Each number is 500 + 50 x the weight over its row's rms, rounded and kept within 0 to 999. Layers, rows and columns count from 0. Numbers have three digits each. The size before them is the row's rms in percent of the matrix's.

# down: layer 11 MLP down (transposed), 2048x512, rms 0.0367, rows 1078-1177, columns 320-383
# up: layer 11 MLP up, 2048x512, rms 0.0446, rows 1079-1178, columns 320-383
down1078 098:505545496566535494527560520533449499496505552482541451435474519449491489476559518526473444450497469598496456515437569499515545450544559489599570504529539559489453504546436512496491481605461546
up1079 101:527554550487460551524439582517522531534478509449445458499477536468461559558541408554489584429486422473521469498515469560512488512437441477552546429355502494510495453533523509511475483529470420
down1079 091:524552599501507518493506506583529494529484602533472478494495437479481525474435579499470486507455468477428552494453584554422461445487515494471450530559482459512465507562533446501532585557542531
up1080 100:590587511414428475459507496447464504493517515523409565574541506559534568483485581572577543495446412463438437488440486542496478574403495509532503497537501575476469450454580501558520558589448474
down1080 098:591493437465540459514456533458524451504541447473529557445524487449421391440551459443498485436544486514573508401550451435524616534564501544480443444471492530404426455478500545518470580513514507
up1081 102:525503516561467587491477484611516418493515473433567469507559561420420441548457503563493602457483582568582485507492539540480488467413471421421502468565579596526584466586586432541537489587508506
down1081 097:550405529471452556567470496517488552515559486408490526527597567430506435569465564587527419523556442491445474515532574410472500470563525558516531566499428499496425502540507519414495511474516482
up1082 102:531587557420460473507509473479550471523519519477394476493595451582454466603527497445521451506477480510448491530566562529461477583405435517452524491535617492480401508524537502573518492441441537
down1082 102:536498433511572511531503454531443520521484448520583479471431481495451591549516444430543527467479508554528494542570571538496535458596571443591371444528514610476466470517513434544444441524539550
up1083 098:515537580573467449542509543549568521635510620453437511553497446538543450571575428517493556586489532510584426500478483600348557422498505429493544524561419541510540565378529448512472421500550450
down1083 095:549562517461437511513551475500482527426482502447561478458557528543481455449461555419498482418525390403399526621463578441573445494490460511507533484444500391468488458613435500492536557503426569
up1084 104:491465622457516535478533531558461432467604528430519483503533546490479511530560524336507461402505584566499499499501472515512549467502473476466549519455431631452489540491508464534485469511507500
down1084 100:433477474544546495498435507572544540496425508552490438477412519448532510498355491531588511572527526360540518482497551483519450541507590454556461525470505419500487487522464513536486534474508584
up1085 102:581536594537488540499533523535568572496513499551489555531540449441532507518543507537551499530584544527558520567471592588472439416515479618510446483573399525562386473563449447498520504492523542
down1085 097:466482518438634544488531566414481441572532465490525463593504500479546557445524540481563545492470447487405536476523511479491555511591507495495508525392490549516444604519444494479526513594516434
up1086 105:561453569454497395517510473517435540538551544516420451549508558465461533579457503570562468420525584502509615525512643500496455519529510518574459529458523513467535491565498419511533484518501498
down1086 108:484483522489528468580529435530463507522412458527492524460507477472434456507453498462587498589547571475488451540479528345537516409497524544554512579588521519480528625561539535503484557548475430
up1087 096:461474570429366470492550551495501465550387559493514503562466467512481509484557507511523542413468519449604638512551466550530602467519477503477444440453503519538445491456417490466406454499544464
down1087 097:598504465458539485603560509542507479472521459556519518505547486517485503525473553462533469541475516516554504493442470478436481614534466569540564537443425576478578536491529457419578528515543441
up1088 097:446472437473487556525435388450549442498486604436489529482551498527416513502459533467460541536385465427463547490530495624486463478506499515434520503487449518423463461502470497567526558545486433
down1088 099:476394515530485533493482528546413499429506486559479525529448554523612613479536506487577474500580508485556426382479429523467492511516429454436347548476508495517526532456471491540566573471511437
up1089 100:531478539424462444455551505484487455498451494507533538589440477475424482477504485520553466537489546520490518523456534468452472539541534430497520502521446444474543498553502447451560574451545526
down1089 096:524488460541420502532527521470482603479454485536553478558463441467466538561439575540475427549478525524430501491591553527499474473522495623536502496564568492493481517392517543522505617562372476
up1090 103:550537443485464542563502450445521475560413432524504536508538486417384454487599442585513479396425483462503504544502625597439502446525517572484475450507467555468426547501515485521496540388534511
down1090 104:473520613520516473467503572454543460452457579470465555470414528481479525469495542492545436626559494511471503529479461441520449565528521529504565590427560600539428467550402505342568497555424555
up1091 096:452487531431454558517463461581419468531418479581483460583528463528467475512552587570623385502466461400490517574479494526394510559513504578521490517413478435477474556586552450576505453426581466
down1091 096:591567498495485500460415622428511486495593545504528572461452441483540507455475405473435435502572601563487471490466486541569509438432524469496507594541480557525513512454433506458547547577414459
up1092 098:511584505563464384459481478489494606560474552537429510528469592464431495481604453564448519513526442546554631425465467502481508502551511533456438513490545451337535442547534538569518534421489429
down1092 097:568432494486562515478507469500520580570512486430483538512449445474532550553472544478535424502486443570515411484490540472442457463508476489519487402591440414580600543440495418486442498518459549
up1093 095:449458494511392446533520480561456473514637539459395502541544497479470484519564432436531529475540556473506484601508511535430539555486488430476410473444380479405555560490546541460519589459495541
down1093 095:535581536449507532516437528502471516497461408520465491486454538497488510461431548529427434564523497488501517492463511549527459404496429581526511452494438470496528494560390571473376405481512448
up1094 101:532581480484523440534436608551561441460517410546498483533489549475563504490486492450425463471562474499489575447505518510473517467545511499464529566545504490561491496483468552445572540489450514
down1094 101:404464560493498556510582514511576549471509515489492494449551426486475543463502485524469538587426563473439460528473535523485448564427461484457509446513505434475472484518511386464543505562519585
up1095 095:489467523540525488438520480514506451583559517528552492533500593468539482486433493463563533465475535501562539625560448611531509581480437422551495527480438515521517508525404503521500444514513416
down1095 096:554442495537458602500533508510480481426470481557408494490519474530499595499553521550511494551519450448500450483438521417505508418476451604484529590502480493509493489464484508483517577478480548
up1096 099:549504622486545536479510490462488484531486514507478513519503489409483509483514468494623582500479431439468549552493519554552594536465518527506531488428486486430427560486515420545457445593534465
down1096 100:500591562499487498377452569484517435453556468497453531567488522459551457519541530523491484448484504488428491529417497503527484461612491508449529430406466505491483433496439421423450521571515427
up1097 096:558577457447484551481490541573546534499448502464490423375464477448505529541526478558512412494555490489389470439535577576451431409427550524421486425468438483433465529502353553486449600499556569
down1097 096:481592549552530533451462425485394488571558477420565520536384412548524555524515524497506425527452572570452498510484483390490539487479467408496570542449355583486527536517414517470571506498552487
up1098 096:552533475492533410481508525530510569551576531552404534487444528628472506568488581445479520511506563409491555606438390529429483520428473519493503559369534524522543516442587496546602459482524453
down1098 092:587444515498548530563534587482550474447497497384605504513491510553458492516475468535493503480563532562494491373452536425597444387582467499493474464632479481517424564511453533530435350447501557
up1099 096:510458585462435395531584360550478536587556440501411493524472456481513539527584435456492540445573448505518550452569491544517543540466541452589519510531459489529556444543462563539431518553514535
down1099 095:471500507489529453502437511501555535497556504496525539512505537486535464574542488551493448425470530432508502575490482484566494371466489568490484537515573510496536559477430473546500481548381382
up1100 104:490586522486570502533465517456424441640486532444472524454461578518479557535478507501604509371517477505413544505554505482608515537518478492501434471413536492586450498491490402478411528564398496
down1100 100:413549504581485467518488508439527440487467516506449551522610513490487446512500450440443505528467545502453554529492547500420532485523533425494512529444512436624534432556551456582512435452426487
up1101 105:580617490524515384436433550582520512496459500558476475468490548404398458496518530550505487538500515466412562504537433507420495461515525554438441524479522467493463499540409457508522509412473619
down1101 114:547506485450508543508517468485479462485503487502435472586470531475509530368587475460478529475459479532500489497536534546514522511405563628473524508578527571550549494606511614411506470439493543
up1102 103:493543475475433445452504532485505536478516534490432550448464470426573498504503571427501475437418505465483515523457436460537434490468481576531413513454505472498474401527493553535533484564534537
down1102 102:438475554577574548470515562462512581524512459396438611441541478442561487417495488484492475598510567522413525532576485551537466512543554470500474481564557517444580498546461495442468506479349465
up1103 102:445525520610451604468528561471433480511556551445465497452500516579463470577533480457595503427479427550488491526542493595474478528470604448569475520541484571497411457490546580457504540483540508
down1103 099:446516526450428415593455411504476516513423493561584510501528531494393459451490474566448458539486422454471523497463479445466490462539546616539491469529452530416415500520483457527474540515485425
up1104 102:372512486516553504515399497579472517440504442435416453595557485492465499509487515505490481506464475542485526514475556572521431419449506480472429450471594533489375483625493574584437440512485499
down1104 101:475470502390484473564537540502593550574620523551492432392515486537454559575583503568503602522438447395493461511527478497462555497546376514479441503472549434470549473453484462519556442428484517
up1105 104:463411475555439533418481459448463551551500595427510551449538501534513459547562491473449529455444579522498565613474471527423474501489450444561472429507477583459441493517469519503560603520436384
down1105 108:487451545508431599535451465557436502549492563544455572574516488524512520524561499487523497509483433513417524474470528398518484477519503492470491481474461516486479482451474529502544521447488587
up1106 102:582529500540506503490479437510500513493586441571494410454533528489555455576520557545524512474504509550543487471500549417549444482607541385448504483464490486440449420521455579503610557447410411
down1106 107:487545491505471487557576516497536523479457536413521471501540478616489471532446543540543465506534592574415471509477547475479508530503578533464464461547429502497527459513537556460556491474442496
up1107 104:455517480420510589408498486492472496550494499361472478527595560492455491555503543480551376491605554495515547571608491562507385494534591531507577456466476502585483476568499495512507507495496563
down1107 100:479497522485491439529491501563489490518444565523361487508471522497521454476519530533494555443530445498411502489533568471393504489486479545649532490509535554456502492397530515539546534486453478
up1108 099:635518485523493391492501532646539510589435534421414549449546529429481446473508401409630459455490486463476439447556561517517550463515473472475528536520485582517565535460563479449412483483527499
down1108 101:453499518515562503481398510541502466439468567514454587559515488589468433457490581534508519446413496472523526518574453481541482499493453493508514442447579605549486532471416636464475425477497461
up1109 098:501574559487506513433504508629488459588421470473431422608496539432519491516588517566526471482512465475484484480568591559458520578440446510499567475510468449442528559534427542552420392487443586
down1109 102:503513536533445475555495513460587498432560494563468483540558469540569479500474516430528459457529403462586557568483483435481564518407569514496497522527515486548466579575530472555630500468509461
up1110 101:558428464466497454483400491512530490443523507508442442514520567531437477552604596520555448540476499370627594511490502548484510521488523462359487486514553499455369447460432500543574555426409528
down1110 097:540553473431455518499588591475594498485519511530543526594440459467558456598519492518502517511450517510458473444533507564535452485545514535586492506466492453446552524545600407484510417583471445
up1111 099:453461501378520545544537563544567532497526470441454604448497410507419422570518522571446502402525623456530503554472541464510540586576460587545515495426560484429490575571466538568590537466510487
down1111 101:540563459528480503507516542512444522551394535571441479510538562552477583446522509459583476556494530444527511551532558499539491510482533462504546473525500433531498590429584512465452538531535496
up1112 099:417448526412568485585508432521469470536406504451504501444531490482407473499489554508500545407483595442517505595620465433572441421516542370539549471480474477402407588568501537545537506549455424
down1112 099:539462542455469532504470507464564482475612505578531464480388524498449509477512431502462505459452530504558376491474586581462516491450473521423496504441522462542524440565543507507527405645582493
up1113 101:461462528504488475530571567432512531586461513520457491576483447444452507525499627513513483539484549511505482581525537534631595463432438595458433499515489606569369512522521561457484494485446514
down1113 104:499538496490616537470443486529384474597420519535410541454478506503545544583468467525556516449534541470517463442535456548484481519494476492462476527546510516545544425487553534504466461493519451
up1114 097:494530496512516485482550489445473527501477488505474532446548502469481399500523488527536479539440548418435477574521442562413472504625468483517547465487452550460393479507540545517478494461420536
down1114 100:532521508567483548515583491487532398440517480561581482571581493503593558521540443411504543484434525536401538472451466465432521517435465398435518503485564517431410456478396497401497623558395485
up1115 102:490495532492438501500536496587479476504543565512544474469611536454532523551479515407508505517456545480503552542451517497560531473446402456568473525415517574479510532473485528448523566500509581
down1115 108:475511478502424548518525555438475544543449448501473468470549603504572491630530553496483440529524534497474517484478485485482562521558563470498442530470563486372509486516537510493479549499490518
up1116 095:470482508513473508497423514550494529464523527429523474530612528469448487539630528511564559526371489547434494476513562435428506419450485477544399452438518484480493525521505569540535547431501544
down1116 090:476464535465543529486528565569488551645551467481501488475544491534396498448446467466481467504509502524539612535579480507569399526514636468564504593472509474524502425552496410559499485573526528
up1117 095:553500456454461452456425555521494437486512524508484449456452472577530542559484465475536613421486462460539409530440481597410573488465497666517423539470471486452399561491555546537533428448585536
down1117 093:497550531586566501508497430504367434562595478527514535543452548566428441591477518531569523544566588456462528433449372487546575503511511438531533477599464496534527490531554541412456460483460511
up1118 100:547540482522607509482544513494570536474388519464504420514558543493504501608528505523587479531393474483538398453454599497425427462488395523429493624496523546447459488531520453466425484392504554
down1118 103:488527513498508510479552544435496572561540524601482500536519479498477482496533442504570447551521502419495490561475524497536558468527461521448486484466521501464537449591520510459565553469406526
up1119 095:539519472547491511522422557531458445503471438607508599516486461499501468434433544497494482525460527423595451459504512516578401403473513627461445480519447606532525572518492486499414552471449487
down1119 098:465486490443487412408611471540494535429497503546442470445446498468418636626546521482507468596532500446497535493527530502549526476460497476543473490519574531456553491500435502530576572491551485
up1120 110:483355470473534502541508474484521572523534561532411400536542500437453519447491649464541472497499447431507565496500458437450400485512491514475462526500484442540487473406410459476565465484505536
down1120 118:558456481431455517577510538483536569513524470595487459544542480446573487548559467531553478539458525504434498492451445417446513505483533606536528487468509421469384529419545492454536514476574566
up1121 106:506579411457478593591456490548470519538478502507516488573484429572500455529560460466473485480477476439585381534496469539568578490494448501520553587387508568531411462450479441490502512502471541
down1121 110:515416534496470508528463611477529540528543558492470501482455593432492536549452480480576578589500443444507537540598581545407452559489470526542529491483574527598556474522416460522419531490467476
up1122 101:579528565546466500533456516453409456491511493396500508535517525537454474481481557497488484505479510428438472449525438461480436512480571522439573514478456555409555471552402623524520447508446473
down1122 105:515536485452427543519533573484423561516581423487523489460497478556425548548536573535494535457541536563527576529451509364528493413425582504553521546545377505505523627502449486537533520474522519
up1123 087:543474496553516446450499512499466483520578469551506542515562572437509473557504489534541500482508501495511433512520514468482466491570486543556497518406494558515466420511555427493465536491521520
down1123 085:541548539451455516529488467463494454492547556520488519382448512597392531483580524555431447560541481529463561461568595587609420518434538473459473542473527507510494623624429572526534432548477493
up1124 104:536532498498514556382526461542466473420515504517419566502571527504435477436466480510461569383442545457462566491509478482489358550486492523454504526423552539434414578599425512589556551520499527
down1124 106:456546527466461444538553546417626397509527496514578484492504515487558458539534538432561483560648472448478540488432546468503613544524483474499490482489419548481495455475476527594500371439572430
up1125 107:498520526462469474484414465501473369509544499475523611388547516544487521442468508439506478512508439474528527607503496510524480512498470566526511484480427539490477513553516491525509495489438533
down1125 109:404500495560531526491588465588570525530442519516551487466519519461527507531443437533418506477553538525458618504465486532443386517526408418491537539540555537484503497472490501442439526508395504
up1126 101:495497534504456503504511553483502485464487537512450519471495463468426475439543514404471472416519452469457424439470529496562505453394514502455478538484425511545566526518429496542566447490442545
down1126 102:493474517484510519485459555429545519465477473510480467479550504475482447567557458553442487563499482526560561426501369531428427542556428506496451441445530493573569526442464473584422602508525488
up1127 096:513528480559432484472485487497616449558448549547463517486519472496504504547542502490517394487494537562640540507511435504437444456412379445498541463358571468527408473479456500475448409551533490
down1127 091:519496398507450491456395466566554402449438536504493496535599528499481503485461542568529482549549502553451506485439561475479505569583467544466474381549392473465452548464480428479538592449455504
up1128 098:520446482504465483426488454487478487551481502533554404527506473512534464453523398426552506479428422529542425531464640520439511523475434381547537539430551466427435546524451532427527536506525493
down1128 097:456548522450443530448612512419508543568517532536411540490471534533467538428544551509473520490539532505543535463511499464543422579482462413376487552628461486589588463545588502493464479529474460
up1129 101:467541569519553483500439582548557457523477404445429488529525529537445491565523485532534445414604541557479507444435495471444491482431484564473491475508521528563498445496446489620539512449469570
down1129 101:477502551446536486478530554506604500525434447495429541504525457534519529550546470555650491517501484503446505504522486506486495451494506412550536541470544546486508461486480488511505414435562489
up1130 105:476466440513440521514451447496586503580474443535476477508550464433506585573493462575484455543488502430563590493466484430479488475462495541406465510485442504435518527455508505486430472507527595
down1130 102:416527563483571450416483427486508454520542538488449540476426508449497455555528502522546476519480451460523461457453618511504516524629496575477400639545376484490511510487579458486507454524540467
up1131 088:622504391501442508523484454524578548529456569447555474585474589492488388521440520425480542486497531410500515511514562499463450469528557517544516559424473466474499446421486525476461496486552440
down1131 085:526562574483537524466493469505389390525465386546530566519568395402476514446485521546564494471444429557452478467418506535491551520496443459434434530473594496539433506429522565477473551436540456
up1132 098:494518508470417494551445483503488485457598509504528509521479572479584573544540551509513495458485505420473529433553575495549512529502421472437536529488590518447420420520481514521509511540455573
down1132 104:553477462424508498534525559475473491470460602509538555472569560564427540575477571524506590484503512453395446470635438463561427569486500518534501414367522476500424405468434504462551505512550535
up1133 103:511548546456524426432498517518417443464461577385483489525512448460520442500529509477550554556433581493517481541520483546464470531488583412448489491450515530526546479482514561482474581475545466
down1133 108:423526507528471583530498585511387442597522465429469566537533510542514533511550410548475483451568493553457594453391541482626560417522438573471493479401468551441439561597436434525470436480520581
up1134 103:593519424544474554501525535465520498481515596444476513476495493461556457508536505545502457487489445542531510580532524534467479446593473426464469548393557481438426583509503449483569524417533524
down1134 101:539511491415476440432459502457419483488532435478440581455457550543493550520516443604480445580553544491479555475507447538576563505521588533434452530462640427503532436588577422568578527488558562
up1135 103:526486420448480466384486508552494510490455513534536496504521416508503509523657536358547539522493506426623586483448633540544575487568512458565468449566479441479540529462440500530453498493475423
down1135 103:558625446457438497526507480483487549492458586479452504514589487530458535574584492513440512465465504474509490496566463465551524505538474429419472450404482531523477464468432506470614404473497418
up1136 102:501482523448430475540590446469556474434457552537511530337499428422475457536570474465495474451477442410501452436434538557515459555457484506519542570429470503542487485442558507492465559522484501
down1136 098:512553476489533552471495515420461567451569526452673516528484494499480578475466489482465380467459564545411556460464549519411429505532474451414560501576509462445581472539466512483557433574474487
up1137 098:556504462489483500484443592484498496628518515481472557480509591489590420596520432558460547482521504478464561508495499545568447529455525454441470542405506602481483557540510546596548387568474520
down1137 100:427485547500483552386561502471540506482511423589466602476460473511503471479514460578565523519571509548450495510513483571385517480516538438485427583404399507488542572455515465567442497539578654
up1138 103:499476511532435525509527466520513494534459485498383533526591546389442469519401553470539507592483514459533535528613438510434487411496627487480439506415533507305473478476458502489531440458490542
down1138 111:471469583503467559532503454469517458538561462519527480556543509459572492487494506553542510450489479480420489411462461469490520475518449422430492442450456437438501508511535455477501517572420495
up1139 103:524480426427485478617445508530521485543423481517522510528510535531457448603528560431537445481490523556472492544531548509611476479485537546490389410367415643581468463559525530549394459570419516
down1139 105:523520563570491522376569450413515492471388492503463546571480528450517447511519507559478435467531442523535418447532483506519561488551472554520541462428565505414449468558544465398526482510468553
up1140 094:520512598457442497478477494384482467585487560449472444461504539517455550518487519403555452543524453473530483569456447439522540582465570504474457533474487540481435492491431511528585458385450449
down1140 088:481526454501436575578485539628553516422533427524471568503493521462570477514450537496506391534532493503413520503495517555560455446485549469462383456474472509525473498415522490529465535638478412
up1141 086:520525493441458467539520549589470442519429461493505481511438430523521567509558437536555439429438494501558529554569494581468427544423460502584415505442527596493537572529499532494419489542488508
down1141 078:469538495577514555555500490502428518458503538479458425478577516501469498558497496459541478556583464569450518388450426439607545462524558514474520533505479429489466544476481453525467482528557480
up1142 103:498521500567394469382479529553544448591428509398477515428458525558544472556530524534610440492434589448566527565519436458566526563504502503512541537486491505381532594476515514428441588617531492
down1142 101:483569450426498542531474587563523470510504449557484508567529475444491597493557415471479440405505477583556500551515501438454417487404472472495425490533487442415525533505569493583490453597584491
up1143 103:458525514598472454434542540477399456516543527429500556460647574433503475481580542448474399423505471491541641478549500551497498596494505501401545502462527558503411545585465551559513486501383481
down1143 102:481493506594496492481485550466594493568580480530464456541647457464541585521475514475491512566413410563475413518491380597524516484484498585526448430491518454434468482439383487453516513474507470
up1144 098:497532522432556449418490548490416500473449441467520587576439523457504514463515522555503527451561458462500435534559473483544505477424465426513407461447468556448523565532438482563415452381500529
down1144 108:427582617503458446531412491537560471474571507571435509423410550462583559588558500592509520562547586532477569520473480533468552495464480457490517422530499439445515626483572545573540589443590539
up1145 107:508525561422450581498591513436474475482397511510539539544485548468515461376603553445582510473508561415472564484474612562561480454550511574473561479541412426484486456444505433446488562532408453
down1145 111:559449502373569489428513513526410482442425475520512546422431438508491521526456452455554520474472389564571489563473458512494375404448518526525500492581498519505502585552479481485449550599497535
up1146 097:498528454506530411545443482532494493552513532377500528469505488446489535498459474484555509523433465484499525527537590543550508555454576556517478534428474482451445471434432543488472493560505488
down1146 097:491448549506521483531490532498500489526484474543491476558440534470526465470413646576564488569440509441490510463568463534538545608389479554546559548539436464531462580444532514510534491481533500
up1147 103:491474461471531530506470493538537374564616474441425501459425473479371441498492423503437455469481487537536435548443566489418490461468537490512468531519489545511428461488577449640373550433501503
down1147 111:462555495516526504516497492440514524460581490468486534519480570548516533444534494482558443516560461518565539436537485439499546434445533571530432448506522534460519511522524510637473492492504440
up1148 097:539566504429476490398576589510467459508479483496506513549519546475417450495497451492530505496494462412558566556515580570459420530543474575480472520419510487377471441477532548394429511578450515
down1148 093:505569425458475478556416448576477517424487544501491499563481494546539615505567531514475488578484551500466507434467509428541427524589454489504460486497475535529457523499483479427435581596508557
up1149 091:574500558500456523552545537498392402500461490521416506536459382494491606552401522490481567474573502490563576533461433530508428471499603509511446479552444448577488494537472519549419579431401394
down1149 082:476489510483536420440479469517509476564479572445560454459509492442468400508534433512460485514451450505474452491527569493519518430453433547432431519454657573532483481473471627479521503543615584
up1150 099:568516395508439527532514445550497478544506576485461520495582521454503444512517500427501531508381489514472485484496422521528475495440506460430503514407537534577488549505481506372540409532450463
down1150 092:486449556545467454431539440531441482489465487511532515514510493463485489479502533513540504449549566513460611455505628508458454635474553520540440528433598499482531479480496556458478488482525543
up1151 103:509548558479443484498519475455545528468507545467435482412502538526573516471442404518518496459477496539558497495597574472526526447426521460510438478504503505481465526526475533461487498607385562
down1151 104:486529471561535485442522492447539542535479535599430427434471536504440430449524436459546559545474516506488583552458590626508506489469440479473500473490553425478542530451477431545459473472457546
up1152 104:439551478488578531530467557550548464496401520406521488465542561538516510600529478426512510460558566503479470525538503483420562468448455466512537588416520560541507452517447509475563484530471532
down1152 101:503465552543551415481449582452474511461470527497463553541556552548471502532463465581486475550529522478395372485536540471428538612533520572557405519552500446544465577465606515607519508458477453
up1153 104:462513593525525540490510508550535513484473498477406437456526590451512456456525488569559445427475540449466465562511465509444516570450467474449444529510430551490435427510499464554556492504484493
down1153 107:386570498455466581501529478476565534560509430466533510578496544471518530488524513542447445528502440555442491416455542453516500546449501526528528488531503523423547464422530519490467478356465366
up1154 108:559553484474545446534448487537468454563521505491508407508566486566502544612491452497489493556428555471544488544555454532481464430453451621501445466483448486433404437455514542547514516582446472
down1154 109:529562525480375506455458447524504478498554577433625444507520612579496476492472517500505484495502497537508521545485496534468448437457519457557482528479570486479506481452437562549492475537495493
up1155 100:500580474444490520457490564577464454495464473489491487453468475531454433490602460428489477493490506558546594560483537518524521471511542654475540467504424608408511535514533518461501517599470465
down1155 105:536546550497495501504442538538457470539547449505451440379547466410466464541406528553508518509576518478432467456461467489523403522469442466446382531580481485502445469482517369459493507460466631
up1156 098:575630541444489496434439504448468555578457510519477480564489515434467499644528448489457443547466418520565479477427468453406419433506501602472505439442507492491494535433506459511500452475528474
down1156 097:472412520456597564539641504574549531531486439581513516522457463552531442520434522521525504521511582472531500414459479601505451541474481453484485549541485461630515474584539440488531490436506555
up1157 103:450496433543480425512491471529408559483518535470536475467529503564455464656515452511514522578435442507554553534595492566466468450414422360515476551442452585469416483491446501503500530521455511
down1157 105:526423478480597576483529557548539547479557544507512522479428368478492514457522486514545444495534469531542504548484485528448396487507522463487436570565462510505489450492549482520480488434418563
up1158 088:510513513530439427504458516466455417543538548455483494495456513447443466523562493484569542472535539518441499543528457436585543540531520500455528519455412473507416487419586556466515524489563484
down1158 082:524509432485494454559477526435489581449515458549484526506499526494424548451511492484503506500376492491543519544529473528433482456599448465468473542516578577531519522484441544514551525577483577
up1159 103:452470552517474486392411565479519471546450565528477569434485387499446501519555451516528505496484591513571545575490496490418583494449528454437407484527453494465520512439488567499565474560536484
down1159 100:477547451420497502494472456429526492519547470477563481444513460488526515546453513427427530487496459461468551426416393475535521522480418541516559439502474458477474465536537462453537529503541533
up1160 099:466403628524537487554502459542478590496554468507455511516458508648473372597530575509525458496512590489526448547598493513454518536516554480533466492494456541468440557543536459573533417396616453
down1160 094:574611494469450449472503563459503440538516525469574522473553575392554679460498414505509535521489432519507553463422581434552465490515394408477471512473460526472508478490446533376505527576379601
up1161 097:527516453525424493509529462482515434524442544479469460496510540534450559600439551550552465509446452535612493536523516475456496617383533454531481558459472520557513457510553450592464517571530498
down1161 095:495429563542435386498430446531439472469560477461554515559476431579517533480449500473578421554478655560486513601472513462484461434530557478487415498514585479529507561515517533557454536573500433
up1162 101:507582518455458535531478588580481442574500615463477619445542503544527430530549521510540484437584518481523511501488627523538565452478442504459466583530468552477464458470373454442473514517481440
down1162 109:537457522448388452467542415452544431515462488476465498423510514489468541496513440497483496539549540519454530464562531511481571489481498445446499489507525460531471491511604584558518468401522514
up1163 097:541625491500424482530484408579560377541491456503493450449406515509426559528582533487473503508376545552477416526508497471478445567482444497478483523563529503479532424520553523500508542533522523
down1163 096:530344509558442521514534515411514498467601474502452569490604435485422487484484461521583570479543435561536558484572528415585491483422448547478483499425557558561486520517476462494493544465517415
up1164 104:533546536484497446457499560483385506536442557515511456453520522542479467496585447513487420496424525518456467582470391591487514514476501527434492480502458505497493468460449507464556369515451532
down1164 107:512435520498506461435557526452563427509471497501445500533530451476529529399568551466495523509542589545550524370461544505545531461496504558559552467526496545578512523542549485513492393402494466
up1165 107:507497502528452568483502440496542501475511465459453504489503580467531487514488607518583421462527552509519591488633504471445529412489558537422420418580521479489465518542523612448500527519453487
down1165 101:572460474527402582469404494516499481463525491502578444496492538517410509470528490492537560505581516436484534566426484449467530494547538583484447569538547449479455474508528476494496519441470503
up1166 091:529488496431500413482487567475450494436541546441403428567522536510437433581495441449488598472519539475467516508518531632402435432504493470607479559529474529441540512475496512420495542436376507
down1166 090:522487523534458538517487441584432454482502564450563478461545544487504549436530506459447452454395476527555462468543519477476588516459502500489512515485468511599506519411524401522493445450576481
up1167 100:523545481434472543475540508473494484483552444499552468421503526521444497469638424533490483484486609507501542523550524546403493492510396382431509479529532490445566443498469514447431500409420500
down1167 098:496488520417474446509466499421569493511493528571456507571569416441533528494477438444480425437546518509511487522556562476515485559497507586515480568365502458388509581515531399517545517516526469
up1168 094:584476564529453475434433466444469431475502502470513525528482469438442559529535613568532594426469477463521458526500554516505510544515450546469526598508478524541488525580463505540407542465463480
down1168 091:501476496472543474473564568505500515446528476489534571575511485510470446524541465462476480499438477555492472475532460497479600557557423505423392521495504535451474464502512536404533498545515393
up1169 101:520441448508605557501375538490526479545486518486434542474447542498539536460548401506499470439559419451505480530515483504494396412432442493413473469515445526507543556501522377523462543540427476
down1169 102:530591487524448512412515543518447480557486493547517445430377462483479512387566479531527527419415539508473527497486545470466434526495498435617485479590526508412497577532524576548521525509487439
up1170 106:449487493481532494426485508556459501554541509392487590544458513502602503490548463368539456478507430443450529528509526438476473544431562584442540562447447411509442455455485544413432576463490479
down1170 108:467594485490481525556498563469549528491556547480466485486493543402521461465517522513521509535508502407435506511532531587518533501540529505546626469535500580484491443568471474413455527541488483
up1171 097:501542407542500482506428612456537549536530580465490502535487474602498567524576544454576375494503577453449524460536643440419513531535453417568469458525474516378514469564424484445434489474465531
down1171 094:492508510489519503437494485442492458490491526487469563523563531605520390443499404527386536521445487524471506534462511454615490464496513622471466522498488428490530520506593536545552459531529484
up1172 095:486557425500538498485445622515495474518516557511488421481592486505562581415541464483553424439463490468515548524398556445525481426482516541540469570538452521452615395387518492417508569467452566
down1172 099:496510583484530595571490492442543580482509526433529537502543561482477491585558441578475476465576571465419426452598472498515583561491524487500538472496548555450446563513409518546519461612518480
up1173 103:505434527517453575450461495472378564488383507480452491440460473400463629555557566481481549469460451478604531478642534506506548451486453531453550562410514524514496555452472551450525519531388606
down1173 106:463506593455473464466484506469509435453499447479559552514560588492552550365424486423408463555460533520547502474499393494577513459463484470463544483557545510537382499478486463510441445559494569
up1174 101:492591533533393503589394424557449457535545516559421533463547532475567479420620451454409436392550587489544526479530522486530533430516487518452499549505492497441537503507502491448528472503457507
down1174 100:472540458478557524459376456507485539499451479497507540429440499522546529568474534535402468538551413581432474466472463472479469527496441406443509405453499545515487488548506445506530410508530458
up1175 105:450520530480532508509504454533452489587523376440404541513516487454564488504599517491509468480508462480520429467545542566445502413474434558576560428394458531543494588553544525499516445533486449
down1175 100:498503394480533481564556569534571442467439485560585467577535404481495479421467570521491417475474496482537502492541507475542538490433551524583521503441470425482544437496440501499495578483535535
up1176 097:450488505470444550490518512553486478465460512528515478425469543409478477525587566409568428494519554439527475536517425546420491500468548566398486531506424561481526568543390578541568476548477494
down1176 102:526569573509524540489475444466511438507509429551591555575464450518606512561613572515428394503538465571499575393544532449494510495490543441540524478544590497413512436467500458447469554499398441
up1177 094:551478474468538539508474545574516396509488607440432474460517521499469477469540454518565573401552520460531531518560583445494443495490599466489508539516565611494516489555518494459426428539506486
down1177 087:473479542526474426521473532566461545494501524500541546496475552423428493500493532512392475435452516429382408456437422504560565434538407569505486399533403516558491470465465599534576535462539539
up1178 097:589530506559529563510475552533467540523499465431519504583499576437467452482591454512558504559553506479501470509478477558490426497484603475419454545430562568525530454516514427555452558514519535